config.yaml
qk_norm: true
init_std_o: 0.00673
warmup_steps: 345
Each number is 50 + 12 x the weight over its row's rms, rounded and kept within 0 to 99. Layers, rows and columns count from 0. The size before them is the row's rms in percent of the matrix's.

# down: layer 4 MLP down (transposed), 1024x256, rms 0.0989, rows 124-223, columns 32-63
# up: layer 4 MLP up, 1024x256, rms 0.107, rows 125-224, columns 32-63
down124 109:43 65 58 45 42 52 53 64 48 42 49 43 56 58 57 56 58 75 58 41 41 64 64 57 51 60 47 44 51 36 35 58
up125 090:69 66 54 60 61 45 47 69 68 23 64 51 54 53 67 51 54 44 53 62 46 46 49 53 51 58 30 70 57 51 51 58
down125 093:58 64 55 61 39 53 64 44 41 44 42 60 65 41 73 58 59 54 58 48 57 41 54 77 43 41 49 58 56 49 58 50
up126 118:43 45 50 48 60 71 50 29 58 45 49 64 61 63 41 42 48 52 50 67 72 76 65 52 59 46 59 66 35 55 36 52
down126 109:52 59 39 45 46 72 59 43 28 47 57 63 51 57 54 42 25 61 52 38 45 34 48 44 50 45 34 52 45 52 57 45
up127 108:45 70 61 54 57 47 57 39 61 57 51 48 69 58 65 53 69 50 42 50 55 51 52 67 19 54 61 61 56 48 59 52
down127 109:37 54 49 46 74 73 46 80 37 42 58 32 34 38 60 50 42 54 52 68 45 45 64 47 48 40 56 58 53 42 45 51
up128 105:51 78 47 64 55 62 22 77 62 54 55 48 41 46 53 56 67 34 72 35 53 40 38 37 61 37 55 44 22 55 55 39
down128 099:53 51 38 60 44 52 57 46 49 64 62 48 41 48 38 67 49 43 88 39 56 29 15 60 57 27 39 54 45 41 60 49
up129 095:31 54 42 38 59 59 51 73 52 56 76 50 57 59 76 34 56 57 63 51 35 58 66 28 50 57 42 53 43 46 50 52
down129 096:53 37 30 33 49 34 18 50 46 28 52 38 42 65 21 68 77 38 56 52 51 52 39 48 38 72 47 34 52 60 50 52
up130 091:51 58 54 26 73 62 43 49 42 41 55 40 56 52 64 42 63 71 35 46 62 69 76 52 54 45 71 71 53 37 43 43
down130 093:41 44 58 38 51 37 53 59 73 51 65 64 39 32 35 62 53 53 29 70 56 31 49 56 76 56 57 41 54 40 45 41
up131 098:61 46 63 38 55 72 49 57 51 35 47 40 64 89 46 51 39 49 54 41 32 55 41 44 28 53 48 53 55 57 45 43
down131 095:62 80 52 43 62 58 46 54 19 69 31 61 47 45 65 66 51 54 44 47 66 41 66 77 45 38 56 61 48 45 49 53
up132 098:43 70 52 64 70 56 45 42 67 61 69 51 50 53 63 46 29 48 64 64 45 44 56 31 60 62 36 32 43 40 26 59
down132 098:45 38 46 41 60 51 38 47 40 48 47 63 61 58 39 77 74 57 42 47 70 56 55 35 66 44 44 30 37 48 38 56
up133 101:52 54 40 59 64 64 38 66 41 43 59 22 46 39 38 32 42 75 49 46 41 42 55 58 33 12 51 54 56 26 51 48
down133 101:66 32 55 52 49 54 54 50 47 55 60 64 27 52 47 45 59 50 57 38 40 76 42 40 73 71 52 36 47 77 57 77
up134 099:47 47 32 43 44 67 47 40 36 38 44 55 52 44 56 44 64 80 57 58 60 62 48 50 36 45 58 76 30 52 48 49
down134 098:47 45 47 63 55 55 35 55 42 38 48 61 52 67 60 47 74 62 55 68 44 66 35 45 56 32 33 54 48 45 47 39
up135 098:46 46 52 20 53 60 41 40 28 48 34 39 32 40 66 57 50 51 61 48 42 56 53 39 37 34 59 53 51 47 52 41
down135 097:64 40 59 38 51 50 61 63 47 44 37 47 61 54 61 95 47 22 65 41 44 48 41 41 55 60 58 36 62 60 64 41
up136 101:66 45 24 41 37 37 54 59 40 48 55 51 70 54 44 34 40 59 53 56 30 45 57 17 35 25 48 59 52 69 64 43
down136 096:36 24 56 61 65 56 54 71 54 50 41 40 51 63 68 84 54 54 42 70 59 43 40 55 69 51 50 57 55 22 26 43
up137 110:55 44 69 25 58 57 43 56 64 51 54 53 62 61 56 42 49 44 41 45 30 63 73 49 61 62 51 52 47 65 60 53
down137 106:61 52 48 46 51 49 60 47 50 52 56 62 60 44 46 61 59 40 21 20 42 53 46 45 29 57 60 40 56 84 67 35
up138 093:79 60 44 49 59 57 60 59 47 36 57 56 60 64 67 41 49 43 57 43 33 50 65 40 53 53 32 57 49 49 62 35
down138 093:64 47 42 55 35 43 68 32 55 27 48 45 67 37 39 58 61 36 54 62 64 48 38 44 67 43 44 67 69 59 55 41
up139 094:65 58 39 51 73 60 51 38 42 28 37 39 52 46 52 21 34 57 45 49 55 48 59 20 53 51 55 41 52 45 49 55
down139 094:69 63 77 34 69 72 43 41 62 58 46 37 56 42 52 45 55 43 46 51 32 61 33 49 46 35 60 49 58 46 43 46
up140 112:51 37 50 47 73 42 60 48 53 10 56 51 37 65 55 45 60 61 29 28 48 42 52 45 53 35 64 43 38 24 40 53
down140 109:42 29 49 56 60 62 68 57 33 33 29 44 55 33 50 61 76 44 47 45 40 62 42 43 44 25 61 22 54 62 65 62
up141 098:51 58 57 33 62 65 64 41 69 28 57 44 38 70 38 43 72 72 28 57 61 42 71 38 47 43 45 52 27 41 27 51
down141 098:48 53 48 45 59 52 56 46 47 23 44 42 44 35 54 55 51 57 42 57 55 52 47 74 27 43 50 59 55 54 55 39
up142 096:47 75 38 65 59 61 28 22 60 64 40 51 36 53 38 61 54 57 47 44 54 67 49 68 40 29 60 42 60 61 40 59
down142 099:60 54 53 46 44 49 54 42 57 46 75 44 71 53 36 65 54 30 67 55 60 55 36 68 70 52 63 63 55 70 53 48
up143 105:55 66 55 46 50 44 71 47 64 27 56 46 63 60 48 51 46 54 46 42 63 60 53 50 32 46 56 59 47 81 34 57
down143 105:47 43 22 36 37 62 54 41 79 46 44 46 42 61 34 61 34 45 65 73 51 39 45 50 62 51 49 45 20 36 44 58
up144 097:59 63 50 57 43 51 46 48 37 16 51 44 34 70 69 34 43 41 29 53 51 45 49 42 52 55 41 67 35 57 54 34
down144 098:72 74 46 52 12 47 43 50 49 35 40 24 44 46 59 55 55 33 63 51 34 70 43 59 60 52 47 46 53 37 49 70
up145 104:64 47 57 48 74 61 46 66 30 30 47 37 57 60 38 47 50 55 51 53 46 47 71 45 50 47 45 50 47 65 47 31
down145 103:36 49 46 37 49 18 66 58 50 56 72 52 67 24 55 50 68 53 48 51 42 39 60 47 58 35 55 27 37 60 55 45
up146 100:57 57 58 48 48 35 57 32 73 45 60 47 58 47 50 43 42 82 55 57 37 40 51 58 51 53 52 53 45 76 52 50
down146 097:31 55 47 46 49 33 35 34 51 61 52 30 48 43 50 52 55 52 63 58 48 54 34 82 60 59 55 54 35 62 51 52
up147 085:49 64 39 71 47 53 30 57 45 43 47 42 57 48 47 40 51 50 40 47 46 41 55 49 50 27 62 65 57 44 24 41
down147 089:63 62 56 64 31 44 53 51 62 28 49 51 54 39 67 44 39 41 72 56 48 68 57 72 57 49 74 60 48 42 46 50
up148 108:60 44 47 31 46 68 56 52 59 54 76 58 63 57 53 45 33 46 35 61 42 63 72 50 50 60 53 44 52 52 49 35
down148 107:51 46 28 50 43 73 35 52 63 53 51 66 57 55 33 41 56 41 67 42 63 35 28 31 71 58 28 37 59 46 53 45
up149 104:56 55 46 40 58 47 40 48 37 21 64 60 37 60 58 58 39 51 37 40 33 52 53 37 48 51 64 77 58 41 44 39
down149 104:47 38 51 48 47 39 46 10 36 45 47 50 44 46 27 55 49 68 61 56 45 51 32 53 27 61 55 52 44 64 52 53
up150 090:44 51 64 57 62 47 47 51 44 51 58 58 49 53 31 44 59 58 49 50 38 38 66 37 62 39 49 62 44 62 48 43
down150 092:60 42 51 50 47 55 49 56 59 33 39 46 57 57 59 47 51 30 41 59 69 59 38 47 49 58 52 32 48 52 40 55
up151 104:55 58 30 41 46 48 45 54 67 52 55 42 42 37 48 42 31 74 53 41 54 57 51 64 40 49 52 49 47 52 39 42
down151 096:57 44 27 49 52 51 50 50 51 67 46 60 45 68 52 51 49 21 59 39 66 45 31 42 55 50 60 75 30 53 60 52
up152 105:27 43 48 28 69 40 44 52 58 49 50 58 57 61 42 31 59 35 32 53 40 63 67 46 55 63 49 36 54 61 43 58
down152 104:65 42 64 54 45 46 55 50 66 67 49 57 58 45 29 69 33 27 43 48 46 49 35 47 41 48 47 52 65 64 57 55
up153 095:48 63 47 49 71 43 49 59 53 31 56 44 64 55 44 22 50 44 46 35 42 36 55 31 44 50 38 42 38 56 47 26
down153 096:73 66 47 55 55 59 50 54 55 68 59 56 66 32 41 54 56 50 59 40 62 47 36 53 46 50 35 42 37 58 43 43
up154 092:61 56 59 59 40 55 66 43 75 50 63 45 66 32 60 50 61 34 57 52 49 47 34 23 38 36 47 43 35 68 52 54
down154 094:30 44 53 37 47 46 40 45 34 50 47 50 47 38 35 54 62 57 38 61 64 50 53 69 58 77 49 69 54 40 35 42
up155 114:51 51 53 33 59 65 64 44 58 53 60 42 48 95 49 46 55 81 27 62 27 63 51 46 54 50 47 57 56 57 42 55
down155 114:60 60 30 83 50 65 77 58 44 57 64 43 50 61 43 46 59 52 41 54 54 37 45 58 59 40 41 75 36 69 55 60
up156 088:43 51 60 51 62 77 42 36 48 22 41 46 52 43 53 38 38 67 44 72 46 38 61 33 31 48 52 65 42 54 30 22
down156 090:44 63 67 41 49 47 26 44 47 32 51 67 36 55 57 52 46 41 53 57 52 72 65 47 48 64 30 53 57 41 73 24
up157 096:37 60 46 39 64 46 43 36 66 47 41 17 64 57 52 39 51 30 31 54 44 60 47 48 14 44 52 55 46 50 22 24
down157 093:60 30 43 48 62 27 29 53 47 45 62 30 10 50 52 62 65 50 55 57 59 51 44 33 57 40 47 63 57 45 54 44
up158 116:43 46 52 40 78 60 33 52 66 32 67 28 55 56 49 49 54 87 48 60 45 38 71 33 63 51 46 29 25 51 40 57
down158 113:51 36 24 48 47 36 64 42 27 50 54 41 67 56 30 43 74 53 55 24 70 37 46 29 58 53 49 56 36 63 56 72
up159 091:67 63 54 59 40 86 44 48 47 51 34 52 32 37 54 54 60 65 43 51 31 63 66 38 37 50 60 31 52 49 39 37
down159 095:64 53 28 56 54 57 54 54 61 53 58 58 51 28 44 57 70 61 63 74 48 50 42 44 71 52 54 42 29 67 46 45
up160 123:31 41 50 51 67 49 31 50 67 46 86 49 51 66 53 51 36 45 58 49 57 67 43 50 47 54 45 53 51 44 40 61
down160 118:39 47 50 49 61 41 45 66 56 39 63 70 47 50 72 47 45 39 61 41 40 55 54 62 53 43 47 46 34 69 23 48
up161 092:36 70 21 58 79 47 36 73 55 42 46 39 62 62 73 37 67 38 64 61 58 61 70 34 36 55 43 39 37 59 45 50
down161 093:37 67 33 55 40 38 64 53 30 43 43 46 35 85 54 72 33 43 53 52 56 52 56 36 43 54 42 28 37 34 72 28
up162 091:37 56 40 47 54 54 57 46 30 42 62 53 65 44 48 32 67 33 39 45 64 53 43 44 47 53 50 47 53 44 33 55
down162 093:61 63 61 39 71 58 36 48 66 49 37 61 44 47 48 50 20 63 41 56 35 77 51 51 47 46 39 33 47 57 66 46
up163 115:37 47 37 35 60 59 39 51 34 26 46 52 60 44 50 36 42 45 38 59 56 48 49 49 53 54 44 34 44 56 45 64
down163 113:53 53 61 48 51 44 53 43 53 45 58 25 61 47 45 41 48 43 67 44 71 26 37 39 47 54 49 45 36 47 55 71
up164 115:58 59 21 46 38 63 52 50 48 54 80 37 65 61 74 48 58 45 38 45 46 41 45 41 49 53 26 52 60 67 54 30
down164 121:52 56 44 69 58 29 56 36 40 28 52 56 65 37 35 77 70 14 50 45 64 57 41 66 52 43 41 57 44 61 29 60
up165 092:63 50 56 27 64 71 36 23 39 50 50 50 55 52 16 32 44 39 56 54 34 58 53 57 42 51 59 45 45 62 41 48
down165 092:43 36 49 50 26 53 53 46 44 61 40 40 30 38 61 62 54 32 62 34 58 62 54 62 41 47 44 50 52 53 58 51
up166 100:57 46 42 68 64 76 46 54 51 54 53 47 41 50 58 58 47 45 27 37 64 41 43 69 36 32 50 48 50 68 58 54
down166 102:62 37 19 54 58 61 53 61 43 39 54 69 48 52 48 45 35 47 50 47 73 53 37 45 58 55 61 48 51 42 62 56
up167 095:42 40 32 42 60 45 50 55 57 32 62 64 61 56 30 55 59 63 41 59 64 56 30 49 50 49 66 34 59 51 41 53
down167 094:60 48 38 47 48 73 40 49 55 46 53 47 47 48 58 56 44 46 65 37 52 32 56 53 48 68 54 45 50 74 33 35
up168 093:37 52 54 44 48 53 59 62 58 72 54 40 37 60 42 13 51 58 39 62 49 57 66 54 41 48 50 35 35 32 45 49
down168 097:45 47 49 57 64 45 76 45 50 58 36 53 42 36 42 47 35 56 54 50 54 33 54 65 49 43 42 45 34 29 33 61
up169 104:37 60 47 59 44 74 62 57 44 50 61 36 46 52 60 46 34 57 42 43 61 63 79 20 47 58 73 63 47 41 36 54
down169 102:45 52 50 54 40 53 49 41 35 49 47 43 29 32 35 41 56 38 52 49 40 43 31 53 32 52 42 72 62 19 38 58
up170 099:40 52 57 40 43 64 58 65 54 56 58 52 49 50 36 44 53 81 12 53 62 64 71 52 58 54 54 45 50 44 51 41
down170 098:33 45 64 45 34 51 45 39 53 45 32 48 52 54 45 50 69 53 54 44 48 59 39 52 52 43 73 45 41 72 46 46
up171 095:38 52 50 71 46 46 47 36 50 47 77 51 45 61 42 31 62 56 51 82 73 28 74 47 51 65 47 52 46 73 51 56
down171 095:35 69 40 35 74 46 66 30 58 52 40 41 46 27 56 64 63 71 58 47 43 55 52 74 43 44 72 34 49 59 58 53
up172 096:45 60 63 49 57 59 53 65 41 47 65 50 57 61 50 44 85 46 38 55 59 45 81 47 56 66 34 56 54 32 30 34
down172 095:67 45 70 42 36 35 44 44 46 50 78 40 66 48 56 47 67 49 39 57 43 40 65 65 50 57 29 64 59 25 54 45
up173 104:39 70 63 53 59 48 50 64 63 52 48 54 48 45 47 48 51 44 33 61 60 39 92 46 35 58 56 83 56 56 37 56
down173 101:44 68 47 48 33 47 64 41 68 39 43 52 71 46 46 50 41 26 60 38 42 29 39 46 52 56 41 63 61 38 49 56
up174 096:59 61 47 29 58 50 46 44 39 42 44 44 55 60 70 53 61 30 63 63 40 45 51 32 56 43 66 45 30 78 50 52
down174 101:59 81 57 41 44 59 60 41 38 63 37 31 46 44 49 76 45 34 46 44 53 37 53 54 66 41 43 39 50 40 55 71
up175 110:48 42 49 36 46 41 33 52 63 52 76 52 45 68 49 20 70 49 31 61 45 60 57 59 47 53 51 46 42 51 42 21
down175 110:38 17 56 45 31 46 37 44 70 50 63 64 49 58 66 54 76 33 69 41 39 64 50 58 32 65 62 70 44 49 58 61
up176 089:63 36 63 55 55 60 56 65 50 38 67 40 55 55 41 53 46 46 45 62 53 38 67 30 65 47 70 36 38 62 52 31
down176 095:40 27 56 59 74 28 70 46 59 69 48 86 52 60 40 52 67 46 42 51 66 33 27 33 49 73 71 41 56 58 42 38
up177 098:37 55 51 61 61 63 40 50 24 23 54 43 42 59 43 57 29 45 33 53 41 59 42 63 36 44 44 43 50 56 33 32
down177 099:69 43 69 36 36 49 43 66 47 52 52 38 67 44 65 51 69 53 42 54 67 53 42 35 57 61 57 50 67 58 43 65
up178 096:57 67 28 32 83 49 63 64 63 29 73 50 53 66 60 54 45 67 53 52 33 54 70 57 54 59 45 52 40 47 43 33
down178 101:52 65 44 54 32 49 39 55 55 50 40 47 64 32 67 62 43 28 45 40 52 54 54 63 51 50 40 61 47 30 49 43
up179 110:44 48 62 69 70 45 42 33 48 54 65 33 57 49 48 44 58 55 61 59 34 35 38 43 28 54 63 65 42 62 47 22
down179 108:32 41 44 50 57 50 62 48 44 71 66 70 56 62 23 41 46 56 59 61 65 31 46 68 65 54 45 72 65 67 53 45
up180 115:41 57 52 52 48 59 51 42 43 45 55 49 43 52 36 38 34 41 43 55 36 60 61 37 46 56 53 51 52 73 57 34
down180 109:45 57 59 42 27 45 65 59 54 41 50 30 46 50 40 53 53 31 54 22 48 59 46 51 36 61 81 42 58 49 62 43
up181 104:62 55 32 35 48 82 44 47 53 36 70 51 49 63 48 54 53 52 37 69 43 59 57 53 58 48 39 63 37 53 39 28
down181 105:63 59 42 48 61 56 50 50 44 63 61 55 56 59 57 71 66 59 47 65 46 49 37 51 70 38 57 59 37 66 41 40
up182 099:48 42 44 53 61 48 34 45 39 34 49 44 55 66 67 54 55 55 35 38 44 58 59 44 55 42 63 49 42 57 36 63
down182 094:37 41 70 63 53 44 49 32 42 59 29 37 38 54 52 48 67 18 33 28 35 41 43 48 57 52 41 67 27 51 71 56
up183 098:46 36 59 37 66 51 40 34 76 38 56 54 51 57 55 33 56 52 38 53 38 37 72 45 42 63 24 57 48 53 48 29
down183 098:72 14 66 30 74 41 26 43 52 41 48 47 34 58 36 49 62 59 43 39 60 59 53 47 29 88 42 47 48 62 52 62
up184 093:44 41 53 44 58 44 47 46 78 37 52 60 39 73 50 36 46 38 49 55 63 50 41 51 70 50 54 52 40 49 49 31
down184 092:69 36 48 46 56 64 62 63 40 34 41 59 44 51 42 41 68 64 43 56 65 60 57 57 66 39 83 47 23 47 27 36
up185 101:69 39 66 42 53 27 50 36 70 42 62 48 79 44 82 14 50 76 48 42 44 67 56 41 40 51 41 61 54 52 39 25
down185 105:70 49 74 57 72 30 51 54 58 37 61 57 70 32 53 40 44 49 45 43 41 52 41 42 56 63 42 53 42 49 60 45
up186 105:34 38 68 59 65 62 46 64 51 26 53 27 55 51 73 57 58 57 42 50 60 47 43 60 45 34 47 59 44 60 43 62
down186 106:45 43 43 53 35 35 64 62 63 49 71 39 67 29 57 47 53 52 61 44 67 46 36 46 47 51 46 67 39 51 60 55
up187 099:25 49 51 47 53 67 52 48 60 38 57 48 46 48 54 37 42 53 69 55 50 50 45 45 53 60 65 47 39 87 30 47
down187 098:46 51 23 41 32 45 58 48 26 40 43 61 42 41 45 54 40 55 64 56 31 55 41 64 23 43 72 42 50 38 45 72
up188 111:38 46 63 63 61 53 44 60 61 49 79 54 60 51 46 29 39 29 49 49 33 57 59 58 28 44 44 66 37 37 31 14
down188 105:47 63 56 57 61 47 61 24 49 43 53 36 41 51 36 63 58 40 49 55 71 51 49 74 52 34 45 50 48 41 43 64
up189 117:28 69 54 51 63 59 24 58 40 55 73 39 41 59 51 46 52 48 36 48 49 48 69 38 28 57 45 37 60 66 26 45
down189 116:26 51 45 57 68 36 74 60 46 55 57 43 38 49 63 49 55 40 48 49 43 44 39 51 65 42 48 55 62 63 47 26
up190 096:33 62 43 35 50 46 26 36 34 38 47 53 66 43 69 45 53 47 31 66 42 52 78 46 40 45 50 20 43 48 36 64
down190 099:24 49 60 62 37 56 42 46 47 52 46 61 52 47 41 39 42 48 60 61 48 51 47 54 30 33 42 80 33 62 42 49
up191 101:47 50 65 65 47 51 52 55 45 58 46 51 35 51 53 52 56 49 57 62 51 69 48 52 40 28 51 50 40 70 46 55
down191 100:44 49 57 38 50 40 48 58 38 44 56 74 65 67 48 49 34 53 45 48 41 53 52 55 61 45 60 43 37 62 66 37
up192 094:52 46 50 23 44 68 36 26 49 41 61 50 46 67 50 31 43 72 43 55 46 45 50 57 48 44 82 51 49 50 51 48
down192 092:44 45 69 49 52 57 58 51 55 61 46 43 24 54 37 46 33 35 65 42 49 51 50 45 45 52 55 27 43 40 44 63
up193 107:51 62 63 43 46 45 51 41 46 20 55 34 59 56 27 43 57 49 27 65 54 59 51 55 43 62 56 61 48 41 51 43
down193 104:72 60 32 72 37 38 45 57 56 59 49 81 28 40 58 34 57 53 43 44 62 54 58 44 51 37 40 71 60 53 54 54
up194 093:47 63 35 25 75 59 56 61 61 38 52 40 48 60 64 45 60 41 58 54 54 62 61 26 27 51 44 47 13 71 30 31
down194 094:55 71 53 52 38 48 59 34 63 45 54 75 54 67 55 65 52 16 60 42 35 43 47 32 62 46 48 45 39 52 54 48
up195 095:47 48 42 54 67 46 35 62 43 46 53 37 40 44 45 40 75 47 50 52 42 28 48 32 51 43 59 63 46 51 63 27
down195 095:39 50 48 64 57 21 54 42 46 60 48 47 50 57 52 65 48 42 62 41 51 39 48 44 21 43 40 66 65 33 51 40
up196 095:65 59 48 37 44 66 45 63 75 49 51 31 48 77 47 43 72 55 51 67 35 52 64 48 50 68 47 51 41 53 60 37
down196 098:56 61 27 55 55 42 64 52 53 48 67 57 64 70 53 50 58 49 49 52 53 30 49 49 57 49 60 50 44 51 47 34
up197 093:42 30 41 23 53 45 52 51 60 60 68 55 47 40 79 47 49 48 41 54 52 53 43 53 42 61 30 61 55 77 29 48
down197 095:50 68 48 56 34 40 56 57 42 52 48 42 51 48 26 78 56 58 41 58 51 53 47 60 66 33 31 57 61 68 47 46
up198 120:41 48 50 45 63 42 51 61 60 43 56 53 86 58 58 47 52 68 42 33 51 70 62 44 40 61 41 58 44 66 19 39
down198 107:47 50 69 47 55 47 48 56 50 70 44 73 43 59 39 50 36 46 44 74 49 46 61 50 59 67 49 43 45 43 26 37
up199 117:44 60 62 47 58 38 52 31 64 47 68 45 58 60 49 24 53 63 33 67 47 58 49 53 27 32 43 75 51 50 47 58
down199 114:35 41 70 30 30 46 54 45 48 52 72 68 54 64 61 35 66 64 43 50 47 44 68 62 54 46 32 50 54 76 54 50
up200 109:62 55 40 49 70 63 52 35 45 27 42 58 45 82 46 46 44 48 45 54 54 62 53 40 38 46 39 47 17 67 49 38
down200 106:51 56 52 36 59 73 58 29 63 28 31 42 63 53 33 51 46 65 41 50 66 40 54 50 36 49 35 28 55 40 72 44
up201 116:38 48 23 49 35 42 55 40 49 46 81 49 60 49 62 42 45 54 54 53 56 73 61 24 39 49 40 29 51 67 40 35
down201 106:27 57 43 51 49 54 55 43 47 64 58 58 44 71 69 53 43 42 46 65 59 51 47 64 57 58 54 37 45 46 42 36
up202 106:44 54 64 38 50 42 49 37 62 45 41 48 54 90 70 43 36 68 32 36 39 55 59 49 63 51 66 63 39 52 41 55
down202 105:53 37 50 46 50 53 61 46 31 60 33 43 47 44 56 44 76 49 45 22 41 49 63 55 29 53 54 74 35 35 50 43
up203 102:41 57 49 74 44 40 50 53 78 51 62 48 38 46 58 45 44 52 39 51 36 44 45 45 37 44 38 67 46 51 49 48
down203 105:30 55 68 54 63 43 41 44 42 37 45 48 52 64 66 53 35 58 53 49 38 40 56 54 66 52 34 81 48 23 22 44
up204 091:35 41 39 33 38 53 67 46 46 42 64 54 63 51 63 16 62 61 50 41 43 69 66 46 37 41 43 85 41 39 20 36
down204 089:31 30 61 50 59 46 41 62 44 50 41 21 46 55 41 61 53 47 40 63 47 56 50 42 58 74 47 54 60 34 48 45
up205 100:37 69 36 56 53 60 41 38 60 53 42 27 35 52 47 51 56 40 18 42 41 63 46 62 22 48 49 48 63 57 39 43
down205 106:41 69 27 77 59 35 56 43 39 29 59 48 58 39 29 63 68 32 41 48 74 51 48 57 40 42 55 53 58 39 40 63
up206 121:49 61 51 66 44 57 57 50 43 31 51 49 43 54 33 49 57 59 42 64 44 46 51 48 51 54 45 56 41 62 51 39
down206 117:34 72 64 66 51 53 54 69 60 66 51 57 61 54 39 35 48 52 48 49 81 31 41 38 59 49 41 58 58 55 58 33
up207 094:46 60 43 64 57 60 48 43 63 54 50 54 41 36 46 48 47 41 27 57 51 66 52 24 33 38 68 38 48 54 35 58
down207 095:56 31 46 59 61 65 53 35 45 58 44 58 41 32 51 59 45 53 55 79 36 45 28 40 27 50 51 47 68 46 52 69
up208 099:52 64 43 32 52 60 32 42 52 25 60 37 57 55 46 45 43 67 65 55 24 57 56 49 43 43 62 62 34 67 48 30
down208 097:48 53 31 62 39 47 53 53 45 58 51 46 35 35 37 69 51 60 75 52 73 41 45 61 40 57 55 49 59 56 59 42
up209 102:60 54 31 61 81 60 43 42 43 43 35 62 44 49 56 58 38 65 57 51 54 56 69 29 41 40 45 66 59 61 42 35
down209 100:52 58 69 46 41 50 43 45 32 52 56 25 62 69 50 32 54 51 30 45 57 59 53 39 57 55 47 47 40 68 37 22
up210 091:66 60 43 57 63 33 51 65 57 34 56 51 67 67 64 43 57 45 44 50 26 51 70 51 41 32 46 66 33 48 48 60
down210 096:54 67 56 58 47 53 53 56 46 33 46 60 59 63 58 74 65 42 58 43 62 68 60 40 39 44 38 24 50 33 65 50
up211 095:35 51 49 50 66 70 43 39 57 55 64 45 57 74 58 40 58 41 21 46 39 47 65 65 48 52 53 40 48 33 70 44
down211 093:36 52 68 56 58 53 55 63 39 47 58 61 49 63 53 62 48 37 63 50 53 59 51 59 45 40 43 43 34 46 28 56
up212 115:36 57 54 29 39 57 42 42 49 63 63 50 51 74 61 54 63 56 60 63 76 61 29 27 45 47 56 43 51 81 35 45
down212 112:43 46 41 66 58 47 45 61 71 48 30 58 56 46 48 54 53 53 49 73 58 39 66 41 62 55 64 60 43 46 66 58
up213 116:64 61 69 50 46 53 40 51 51 44 39 62 58 42 50 40 53 74 53 74 49 34 50 47 53 41 41 62 35 59 59 57
down213 113:63 52 43 56 60 27 88 74 51 44 55 42 40 40 48 50 44 59 18 46 52 53 51 62 66 51 48 59 61 71 54 35
up214 101:41 63 44 58 60 51 58 71 60 49 39 45 29 43 67 52 77 64 38 78 49 44 50 47 60 54 55 75 65 44 65 44
down214 100:51 66 62 72 50 49 46 46 60 50 45 64 59 44 42 54 56 51 81 37 51 49 24 64 45 50 51 47 76 64 66 71
up215 094:70 54 44 40 45 41 45 69 53 47 44 37 53 43 46 54 49 88 57 44 32 52 45 38 52 53 61 37 40 61 49 39
down215 094:40 66 63 41 47 45 39 43 40 65 39 67 47 61 51 60 38 70 66 53 58 31 67 37 67 44 32 43 51 30 46 38
up216 096:53 53 66 49 32 48 28 44 48 25 61 62 68 58 56 21 41 44 50 42 45 48 49 41 58 37 42 61 37 54 34 49
down216 103:48 53 49 47 41 33 47 52 42 36 41 52 60 54 42 52 64 39 64 54 54 53 49 34 47 57 47 66 44 66 46 59
up217 091:21 42 47 57 51 55 47 68 58 48 45 42 61 54 69 34 71 67 55 68 37 55 62 46 27 55 50 44 15 51 48 33
down217 090:48 32 59 74 46 47 56 70 55 52 53 50 52 52 63 45 37 53 51 44 67 59 45 44 55 58 54 31 75 48 50 50
up218 089:46 53 58 22 60 63 22 61 61 59 75 30 30 50 49 50 26 78 22 64 42 53 55 50 49 38 51 55 36 32 44 36
down218 095:83 56 46 55 70 59 48 63 38 45 57 50 48 32 38 59 70 46 32 63 42 37 52 46 46 50 62 59 55 34 47 47
up219 100:39 56 71 48 64 46 50 50 67 59 59 33 53 56 57 31 51 43 48 48 51 47 68 41 31 47 52 43 52 49 40 46
down219 103:47 29 46 69 46 55 56 67 55 57 49 56 57 38 45 34 30 58 48 65 51 76 69 50 61 45 32 47 51 48 40 54
up220 101:43 38 59 43 78 55 36 61 56 31 57 62 44 42 78 33 57 46 42 62 42 56 55 33 47 50 35 62 46 47 48 09
down220 101:45 70 42 57 36 53 40 36 60 49 42 46 50 47 68 51 54 50 53 36 46 57 41 40 49 66 42 59 40 49 51 52
up221 102:45 54 69 18 50 47 30 61 44 51 73 47 46 68 49 47 50 38 46 33 49 46 53 49 33 08 54 39 34 47 52 60
down221 101:42 61 86 45 49 53 60 44 50 61 37 47 43 61 60 69 39 50 39 46 43 57 64 58 57 35 67 66 46 42 46 51
up222 108:60 62 63 35 51 42 56 69 41 47 49 32 73 90 56 30 46 58 50 48 49 50 49 35 37 47 39 54 57 27 52 41
down222 104:55 68 56 46 43 49 54 56 32 52 35 42 40 53 43 46 50 64 49 43 60 53 46 45 61 52 40 35 62 25 42 28
up223 109:20 50 51 38 44 63 50 53 43 31 40 38 47 63 60 50 39 30 24 50 56 50 42 46 28 65 75 28 66 68 44 57
down223 107:47 51 65 23 26 49 46 42 44 28 52 42 56 63 50 45 65 41 40 37 62 55 35 62 29 52 56 42 75 44 62 28
up224 096:67 65 38 43 57 44 54 56 46 51 53 48 29 63 58 55 53 54 50 50 59 60 79 46 32 35 47 47 48 36 63 50